Part of a small language model's weights.
Architecture: LayerNorm before each block, biases, untied embeddings, attention and MLP in parallel.
Each number is 500 + 25 x the weight over the matrix's rms, rounded and kept within 0 to 999. Layers, rows and columns count from 0. Numbers have three digits each.

# layer 6 attention query, 64x64, rms 0.203, rows 0-31, columns 0-63
515525532513525494509502499505484508497516520522491525476511520478502538491511500476511495493502497492492463520524504507501513513468495488509497520517522515486500485513515494457490487510482505
506481516489477518500480490512464482480516505519515514493520540499498531484536498475518523501521486494521497523511503483511520486499523522547498470544513510494457509501536475473493513508504499
527521456576507451494461450482486505519515454495471521532490456528452500521489534516499512490524470471478539487499476524446465523466510481449473516497489524523575541479468503557536493472503537
460506467512505513502516453482538505511538532447475511519493462522514526545492500498511512502505560500489502504488488540440461498539459464521512458488521460516520471534487492579525489489496566
447491523506480510477462464535454534491493457493507508506529499510470496523485471520484507462507490477518494499486536449495501513479486507506505435485529552547527521474521504488496487554508522
506522546544524512496503460496497494504485521513505498503528476505454501500479481546509493485473518479520500514473475514487501531515489492505494497512513513548558507506521490493448502514507537
499513538511485508503489537511510506481546487497503544490461485482473526511486504503534521483459513519544471494495521481496490500486542485508501494479559500486493479487502483508484546508509544
494475520466479476504497500516506497498460525482447522514519502556518488524524505516526529467535538476479495547515529484509511447534506503506499477475510508501509540492520556469494485541535542
545524548473481515518474481515496474511489528530459466460481513503499475530506539490527488495490494519506498508535457482521500489546486501472465446484509497491524475503483506489525483465470484
500496523523497491445483522533525505489473508511503504491522498507478471499518493482488497506512469526530504479547507520491507476507523483485492544481497509456509517548494502465522528484491462
502489492486500537489476486548467472517492467520541519502541526470484500524536492458524525505542501534435502472498477503491533461468479544514490508481474491503479533561461517512485500513480466
484500497496467510513518531471509507493524495514525501501485513529499506471487485472502531488468535476493549529531498485496470486472488518498521507461499497503516500507486507505541519504504493
493460522474489498509507498480511465533512522502497496521493511464501516495533507491537532518479496542444492491492522475521465461521534472457506514512503525499499530495493493534520498512487502
480539498504488526496471475498457490481546513515485497511508548533479443497501519557469495514514523491459465459509488496497501510545456486479466498497499506483479497530478500539492537478454514
499498483503530490530469505506458497487517503512501471500464530528475506475543464508471460497515542502478498497497485518498467529513537502521489538509469478521494484467526486477503507481508522
522501512495550484479472492491525488479484512472500508527482463474499470518507486527531520487519505495503519501506505523497510530548511508490507500486496530504515460486497506517494491500500525
525474565461484512489498472488510505537467514512514463491463518509530482528471494505477502512463491494447497457494502486508478481505472508479522449471510479472552535507516521522509471521475469
509501551471505525529523460495510459509516489489510498413452488494510550467515482511537461471518561522476495524469458422512497504544524474529508504539506455486468507445515497508507526490490508
491535517499492518465458527519516498474508549483515495494518527521519466491512479484469511492504467478564460510496515495490482474501478490486495507469536516496499515492508508476480492514499497
466524460507543482486459525491498516516550506549522507531518518504529449430489528537468498518441481454498479454491530490497499506492501489497510506494484537486478482555492474475482505493497508
492454515487495526510538482476531494512519523504486505539515509476499516521490477499537521533453479488500495500478547528494582499552476516530538520468500498511483480514486480453500472491515538
440500487562477519506479518530482515467518482447516484512509543521482489496531489502498538526480494486540460489507539500489529521493492497508524480494510518497497510459493499461509499528530519
499522527525505481494485496521489491510488457473493479511493520512484465471523512563499512465515496483478490479549487431516468508486518471484484534492475492523525519504539525536515507500531421
519526511486487498493501523470449490489503485534510539490564503494503502488488493553531489542482490499440503493493500482529506494507495481514543542508511497505511472493469507508521508533495506
544495513499492478494511487482486500478534475506483444515510453514509526541518499454527541503504514467463509547523493516533566531484518537511519509514520497494521510456484476470524481498503502
544523535509488523538480491474523477508516474487553483501496466509534474447503483492478472504499505523510500491510488465454498509523446515511492467540460508485486529495506502515493517442522502
531505513487504506505539493481485467514513536498513521447528558503510504481526514463504493478545537563537502528509483506496478510514497478519451495486471473484483510507507491444514501486556485
513510503485515502488481482488495522490462514499510524529495456490544507485520490500477500484523531461498477543488487475455487464489490479475468537452530491491485486503505472513535481472550473
484510489463483502479478506485498526487499502495491475507481450491525485524512500516495510516514536524538525528484477501490447462483474487510498494465504502515508512555487516533483505509567512
489488513504515529519457554485480500529511480490501469477533528476524504511505536470482496528511491498532488542510504474491495491503490496523446522490446521459493513444502491490482505496496490
462487510558459479481535523477537495510565466532529486525454503548502525487480512499518505521552488461527502455498542518474527516462468469476499450490521501532489514503522494504484545499469554
461506484479508504495481480484478529527503502477470517480487487497514519493492488494531500495506509494465464471474513490479536529462513507507529543522503499497512520449501502467502513472481512
# layer 6 attention key, 64x64, rms 0.203, rows 0-31, columns 0-63
465504517486491467480562483495483508506520531508496527498484491481505539522450477530526486484466503477488502519528508469525499512469500489514487517555516493482470501498492532501522496498493521
494476486485494476499547494547467499501509555503503494464469513502504510500495472516490504465517491536492528496519475516504444518471535498470479460533478488517526508462476533533530498521485503
480496472509477484471513531496528529485488490478476539567512492495494473510505490525538501501496474504494492516503509480504468477500488486548509514516524541534495492547516497524472521502505521
471502484460462449512542540465522504482452470499485491522471463480513485536466507516506490500488475522476461513503522483509505607515468531486458509536464506489499457473512528497519518478476522
495507516504504498537503499508507468505537473509524463538472503516523511523479482450445562477510458539448498474498526525504525522474496516440456474491524476493515454522465474480525492514463563
521486501516473493456517523469488511508472547551494496491490489509467473469463519530503510472479500498501544514482523510476537478504484481497476485475486488506492471526504500485483511525470501
513485517527464505490511469484490511530514492506452477497527538495467508499497479543497517452443513545527520495531479516483477538515543440494515517533538485454489505529522514516504478496496519
520505490486483483473500548502520489496487534482473463576534473556518514521501482486488501508512510512470490481495542534467495479538502509498490507502469499486539484525496502500513535498436503
527526517491501531478482518485473480530490512543511453482495486544491485481520531510511524523479523545491517514547473502527442531516499524486480485512432509495484484494471495474512488472481513
524453521519507518487457493525472502532501479477485493497541505517523481492533485498477456545490497503531492485519513477484514504516474509506511480491515499490495516471478501514521516509518466
469457489518479522530473504543522489485548411504515517485526500513500526510482553470525507511502480503499480478531503523536528512529487520504493484482458480517455475519518495519482530475476455
459499502505478499489510518511517487502527493472506489542522526497488475465493489493490525494486514520463554528492455461480453479527479496509526481475489509501507534507490505487540477468542460
513495499467518510476438465505523490519528503522505527513505458515501542496492523535512534511507492510481487493470498495504526495492557516506520495483483513459476468527464494517552483484493513
514531495479500537498520495437468525478515505510502498483527507551508454501495526494506513521481477451460458510542471507539515523552482493474520482498479488464458483534501498447481548518475485
512509497457490459552522470499487512504500503524490516512492496497548521493469466483517499489547473453484490544511472518463526481519486522516510462464496508508522526475511529499483494503485494
559485496511498505518502502466475499507481533483516476514500508496502504508495520485564486487506513512468507511482504493476540540490489510524508476501506519487517468480497506486495498515473527
485524480518480516518514525504474493506521504510502530494514480480498519483484505482472490515536519502508525516526511512476521506510515518520520485501470487512492515475485498543467512505513458
481471492512516519527517532493446520502493539527512525475481523478480492504483514462452502492498459477487488483483496538501531496477520496483459475510542493510508514503488471492512500524504511
560484483504493424500520485519531510503495505500477513524492440469510500494490501525499520489539496532479538463524503511507508524466537513454497561488495500507556493501462533525550507497503473
476490492463500514561549490462504504471499517511506520511486499469504513484469471508504473510482483466460485502505475456510519481501479480506537513523492500550442491510525532528495545507550483
490462474469531533485499470497462495500478522483503513434459538526494499511517530461520481511500517489519529494411530447538480442496505501500508489487506476503473486502497511501475483513542503
499488550468497485508542489488535524515498509436518504491491462526508540488466509440483520502475508542536501535472534490539496436561506519462528512477503500454535469495500553490512504502504527
483530515469523526486506512497482452488484476518506502521556510546511483478551550480523483499451489471537490486533475498458517543509494464502510530462471524487533489518523492513477507507510486
512513475512481538499472508509503561477508552537480548456531527532470503488510493505525516516520491498493507492537503479509530467499470483515560505520513482520494465536464507541507496511516480
537502507481457493475504486543460506499481504486519487495518488508535501518491526483515506469551484528473532514493509502522548468511488512463483551522498505511502498478473525562497449456528507
542527562481498485519511514457499446441492447498501443485531493514511475444535487539503505477503508484499514485504479516517511489476477507529491528507474498522476519502517511454489492513520511
522507537508475491496559478492523466540490496531496528507511506490513569464500515543486467531469496490492527471517464518499467513517484549483514454528473493537530502481500558492514508520482459
479525487464493527514528547522491432456494489485482516526498516464523513498544514544500469506526500489493507478533477497455464516516517483501501540509527473513506458453486454518542533498483504
461500457488491518505485538509533496467520468500514476511471497511492488508515511534476490546454505537523499506494481543420488491485501490475500477467518488510517493509478476495498514515526514
516523531481482527481457531484514479507508464490477487498526540499552513490497486529519481507486491467549494519480504518556526480486505506492517508484483492506517500417472523494479452538467530
466533507487462480498517500450467467527506489492521499543540482491447512440507465474456491516522501554519508530484511504520534502529497503471528486507541493472465514517523441426440476474519479
519511504473494485482497514487522517503498514507463498490509525493482511547517484465501510519541492503504474495482500472477553499512523535531508568519502468482468477492510535498513533460492517
# layer 6 attention value, 64x64, rms 0.164, rows 0-17, columns 0-63
401472483522507516517481486528486494507520485544509523491492535502481518503484500536473520555524510497498519484504484519487480502496535463518500472471469483538495485529482486502529523522504491
472495537504520500556442510536473518504490497489505509471483500467476518499498476523510512521477514504516494503503468497497483516507514492495512516488491519497479492507484513484539485464490495
520481476469454485493523519504481487523475472503493507515483509505547490471487528490501496512511495547498533494511488445522525493488508551515530495545490481477462479524505517534496500501515497
493485478533494551535484481513469525507506464493484522509515453531505506517532492520502498481490494492515476494479471525488486490517484491495521473516508527525495532550501494498522475529532508
506522486522515512511475566489480494509538508491523485521469510494484485487504487495428494484485487501543523504510542487520493512492527515450520462529476494471538466515525501516526526486472507
463508499482481481483513508502488532505520498518495486504475496495522479534481533468527531511474490515521434527479519469494481512510507506514499517511522490498455526543515496499516535477476550
482504481463504504497515512516480491505516463500499508529501518492527471465492491478477488503485536514478507485491529459494492526489479498517478500518528507505471480518497459510507505501504526
504515467513503509501508518509539494482459480502501474512477479519469469508497493467474505504501499492495450486518485548509522505496499527504487479480505511482511506510534477488474539488515473
516505556496474458507468471487494494514481526474527502473499523494495541490487509506512506492503523539461508533504518492528495468510500514507501480510503527506508526511519529487491472507524496
502513514488519464492480488531499472483463521511523493537509527481506526520486497487476495465513480518528475481511503503503508512488502515511482500495507537477531509529521495487509514500536510
539454502505498541519520469509505509512505509493459484492508508513532490504532505530510499494473517500481550499499478484497467498490512498522502501487538486507537525521510536502508436493532524
500530502535521505484469468491470507516510490495494508473553522503466531516468525499479485515493501491488519501480510446495510513481463533492565482510473524529474477500497529509461507508501527
479509456525505493473498511499513500507538529517503520504502523492520495496476490488527492522545507492507549459498501498520517509486525507481496538474481490507495486524481502490511482496477502
475512500478485505495525514477478534509481537479508520499497480519471499499500505486490481470494493509476517522493505531468525520516507492506497504478475497489506492508528469477476512503493517
478523518494457511469503454521505498505548514510520491469515533474530506461502504515536459529521542502508481493492467496490515490491488491531476491459524502484491528483493499487460523486510477
488531522489488509497480506488501540517481500468549496511470524505504484480491476489487474503492524554541478517470523504501501510457500496486506540443493504477529504481538516448486500488505496
507512449518511481491509522529500491462475495503487465468519454521490542523491481502468518497537484527534510538506473482488536511503515493506511503505500502519512473465507492489477492468509484
467480530473506525520501457516474493480511500481495481484492473474506502481476507495491521466489525525494467535470489478502498502532493509518477504511504532508487500534514503515507518482548505
# layer 6 attention output (transposed), 64x64, rms 0.149, rows 0-17, columns 0-63
513518494527472454466519458493511478458524535487432447497550467525498492506471476528524499470516489511487517510534529523489501495522490484489485485521546543477502480473512556467455459504479485
560508480504463531470506483462527511490460499507533495469513487500505489512501467452501505493525505515496511513504538455462514490494493520485500475485508503464477506500526522508454520510469486
470522522524528559476479533511523533514515526543509525499475525504482449479522497570481486472466540453514506505551498535472479517530508487539477508521462500512484517511505467513490529479497497
498505539497524460470557532518586503498529570488502495486486460500520539529493522465485522502512533477500515512472537470502470523498504503503498535542478504476523486451501530474513499485521508
512517513449518522478472481524502504533441510498475494480534516491462518517531480508508462509535485525487485521450495526459496502491517484528472538492501504560479538519502499511507506525537510
536502517491474517489541556474471497476483527489503525490517530512498495505531478534466464476549487518514559506541473532513507485489503493537477495506470485501475482511462487477487467478562430
500519504515526513539508501486507509522510512516512503464485470540462507477521517523486440500504469517473494509571477510500497497515531482502474536494465531496471533472497481495506514436534491
484501504514459453514522467530501498476540467495472514485486533497448515508472512478527464510484458488544507506476496451492470475505455516524502503508514528526470494485469486505492497498539527
460531467479567539505492501486520484487476488526482524523482454461519462495503522507497518508521515477518480501537482468497523501482487529486527506484522470493530478514503507522490526513509463
469523483472491472525491492510485485505518465528517526485538520468495519478502517520525485551530497488490522552497504465464518534503522498518471505463504508500486513504489509486504525501547496
491523524515529489463463515494531538521496494534557507516484478490500529495494493500469571487478501478481457481507546535498557494489502526496520507533454512505488509462496483502497509517450490
508466504434492471496504507496552493518497519525481506517426434479516506475495446523492471506481533505538493529490495512473461468523495509502484481487535518501505504528522518519531473471515458
504470523497486481482471473518471469478475483486505476499491516482512490475527496542494482484470512516466450493523506556463479498533490486487473450527481477453500530465500504472496507498498497
513474482528506518522495501516507472511509520497530481524565504493496485503503491497508526536512492536516537533490463492494480466507509490484512511523498503477504480539426520508527499490492506
501465477542523491534513525461470495502473471485481517518476443543530514525469479522500495494501478476495508530533530518510500524542480498496494454505503493484510483461518502512496471514468502
539487422520543499526513491497472484474470491507488491480517510455474512517524488482493500509551453517491495513465469511460442493501482552496477484499500493460478490504442443528481508502480495
512495522462483497489525499496484466562527513521544543514522540513486444513464490539497527540488483488521504471473552502478498486507497548476492517521461541462517508520534526508530543480514551
522491483528491458515468508490523529533491517522474521500503467504468493531507510509503487534539496482525561531544496453495510488506466491473537545491481500485520485514471448476484448470502478